config = dict(
    n_layer=12,
    d_model=160,
    n_head=5,
    n_kv_head=5,
    head_dim=32,
    d_mlp=640,
    vocab_size=4098,
    activation='gelu',
    norm='layernorm',
    norm_place='pre',
    norm_eps=1e-05,
    positions='alibi',
    qk_norm=False,
    attn_scale=0.177,
    bias='all',
    tie_embeddings=True,
    parallel_block=False,
    init='normal',
    init_std_qkv=0.0395,
    init_std_o=0.00805,
    init_std_up=0.0395,
    init_std_down=0.00805,
    optimizer='soap_variant',
    lr=0.00623,
    lr_mult_o=0.871,
    beta1=0.95,
    beta2=0.95,
    lr_head=0.007,
    grad_clip=1.0,
    warmup_steps=200,
    schedule='wsd',
    decay_fraction=0.584,
    decay_shape='linear',
    final_lr_fraction=0.0,
    batch_tokens=32768,
    seq_len=512,
    doc_mask=True,
    train_tokens=155300000,
    steps=4740,
    dataset='wikipedia_en',
)
Each number is 128 + 24 x the weight over its row's rms, rounded and kept within 0 to 255. Layers, rows and columns count from 0. Numbers have three digits each. The size before them is the row's rms in percent of the matrix's.

# v: layer 6 attention value, 160x160, rms 0.14, rows 77-93, columns 80-159
# o: layer 6 attention output (transposed), 160x160, rms 0.11, rows 77-92, columns 80-159
v77 087:137127112114089137161126176080125125091146095143112124149153115108185140108170132141137116101141133131162151098132116112169122148119132142115125129144106141119124127103115115128095105158144154106129085119135126092124125132136135105113170096
o77 092:113149172159138111095143103121115150134122128139169156112098147134134181146091113062129166127119134092122133116157150106099122123142130111103146140138138083123125135155098133159132147118176113126125174126108147143111160110142089100116124120
v78 093:178132156156116159181139125074132118112132132110147137128172097099139181126123127116138163138139118112126106140121137140132161096087113095131152091141122118132144071169098159139104118118131141111146128159103118127092122139117139164125134170
o78 098:093144137120131122076110137142138124140081088156120132127148135140148089139144122137117113109138140113152174110123140107115108128126161091105171169115136117099084195139125144103166117134136119132105125135082141136140123135103149114119108112
v79 082:128170131116107146170119129086186131132088122151132086123130159143111139127168126096119166103146114153148115115111143117144099126129103130145126132114142160143117091110142098170098150120139131121112126149106138146151132139073105147123130106
o79 088:112105086143112124076126110095131145128178156085113118096102115146166138125135142140154084133119162108152128127111129142115182132133146141104164129132118086123155120098118117095143097117084154099172161122140129116127149157127100127115123133
v80 098:148138097136143095154094121153131108128082152132141147129123109137153119100141107131104121143139143109108147139100101111129128141176112130131143135120108147128104103163095099151162135135144103109065120115095104131159136094106159183142127142
o80 102:095133159155124087068144153102140132081113119171118142157111100107123120143134133084173175112139104125113149129126159124144138112109123147093127113097161134121153127092188106089116086114147129183157174121079116151126068149101120139184142108
v81 085:075114150154159128134080093142096122169150152140184143110136107100119161146123095082132134116140099128127135147153093152167136159120145148144160092123106141125126123118135147153096165142118110142136154148155146095144143135117124140145126047
o81 093:136110105127104175112182144114128160121120130138127120132108129174134133148156166151123107126165149124102149133141163108157110094165153155128127177089169152158156122171101115135173114125166144142130116086120147156109132116100098167127108172
v82 087:169117102125159123109128143115107151102151126122086138092148081145176128095146115115091120113149143064168140126094123119102141153117100100098115137087161117128123117119129178113096115104128145119173118092165102118153120143146154160112134119
o82 096:121139127141116143175133161182098129172117163105141136163126168141074156151128117141151153148089114157109122185118144105136107126118091116195074110114122132120123128161114107144141117150115111124090121179109191123097110114123145109123080125
v83 093:096153136163198154138144153112140102137105190105099143110102118139131162091102126107177123164151091147152126153110173139124136107164105119149138160140127144125139128073141134131121113127140117117178110128137158105143106129089118091114140149
o83 098:130162100129104144135183098115120134150128096097127134122144125163122090120169120095104155114120172132097094144159115087116105153112113122124119118086098111097118142124102109092171124143082152135098162112106078141120114155161144148120108155
v84 085:157137143148149147125104141101162170139126082153112098130149149177138106148092106113151142136118102143124098091151112159085170133138115115122134129090119152131157113112105131140121125131107142157137130153157093085075164105147137126161092161
o84 096:146121155109105120115160149166131065096104211118161123128117139099123091101156127112071173142136136138150118124142115131111139139109107148118164150095116107109124140119096126117130119119178091141123101103124108134131141123165122114147150107
v85 103:105154099118111171190153177120115138100120143128120119092114113125108133119131173116158115129090175126094100065122160107142134156116147105093182161135170100087125097147106111162108096120112143137133136088088149146120143114110122139122131128
o85 108:150149142168133144087097152107154181136138121130125131176139163131133153120107105125104106121104122098163106135109089147134120114139108144143081108151073159127133165115159144082086170152144135121131167145138099085105124080144141136118145152
v86 088:139087107152129168159120119062126112120130130129139124112178087129111150074151106069137120101086139105137151134143109090157125128118109106125168137160134109143148082115129181136152146102098162133112159129119169105117126107133114117146145139
o86 096:127185158143136120098140128155142134124135111108156117129113167145102090087082088170153125114178131152160110093106159122154116095162115113151144115126183129087096141148123110155133132141153127159135148116141138119164100153071138120112111106
v87 095:089115109162129102116154123181138138153137121143082134133164104098111118094135110121126120164123097139143151120106106126141141149099152145102108077137072091162120128134116122128150127137153117119151102140088146136166101146154130101141164128
o87 095:157121124093116073144132119122105108146091076142128143107081152132131139116171126148128117091148128078103105117114171124124109113089119124113085117141203151106109117116114156148126124192127165130116131156148137149115109106130139138107151149
v88 083:117170087137147102090145140157111115101164112190109105111146078117114085152134099108172122156102131095063102120119105143142094107124158152137104107138132092147144155131148126115115099135121132128140108101119141118163097154145148114123111112
o88 092:147145131115151137132121112119124137113118153114105140096129181131135119154098106154088119131159191147093147123103107132110182102156086136116112130125126118115148126165103101157131141083181119104136122134157159118127128197155158112137115150
v89 093:128102139132097097110153108145110169134123113137075130099086165127101129144193097148123144139115115150122124157128123162112138126090145145130140115162078065086167184147117140166125109143175093129102145177151139152176133147176133121120174129
o89 092:172145105071156158112133111175160106143091117131131099157147107140152132143145126094138092110104096135136121118069168151094141136145159097143101137128165133134121146098112127157122184144149160121134080115134134164116066109126107104153107158
v90 091:128179134124103094132154115189170133113126170106112165127092098138131096136184120156141122128152120132127172146131107113117130149078139112116106123148153100135106163083160141149079115125145167129120123143120128157107124149106148138165133166
o90 101:106091089131147122164076149108077168144123097099088158131160151108153103121171129119115128118133116109150116119096140149142140165149110095147094101141126139098150099162140148128108111165169084140123124099100137110141120142156113152122143102
v91 106:122132131106121150185122115123142140106134135099106127160104101119135097133067121084115124139134127120117108152131127075110105164173148142135136160130144113106127111082147157128138112116131158160156163126077142156083113167145124154152081097
o91 111:107140138126142145084134090152105088177113124153160135088151178115119172117112106169111161108113131101140128134117138138166108126116147119112133127132153162110104132165199120115114155114110095105109105093142131080144119071118155165087130143
v92 091:115108117166126126181148127134100154110150127113135152149123110157104109137093148155131125146099088115164114095116137132158107173129122153126167167153134150131110101129105101135150117108134123157181119147103116111083118140123166079173120110
o92 099:087125135137116110081125135117127166122096143123161123102127171173141150143164131143100139100134134152114100148146065129100139095134150084137127088140120144116134130179123165092082130109075163107112133099136137129113142128117096140065067127
v93 087:095161122114145119101125130136172146104107138160136154124125112096128132176160141120139108090153101177157119132125190088115094109163107094113117109100101134105131104120082097159129096185135084090139152143140105165166153166142111166158152182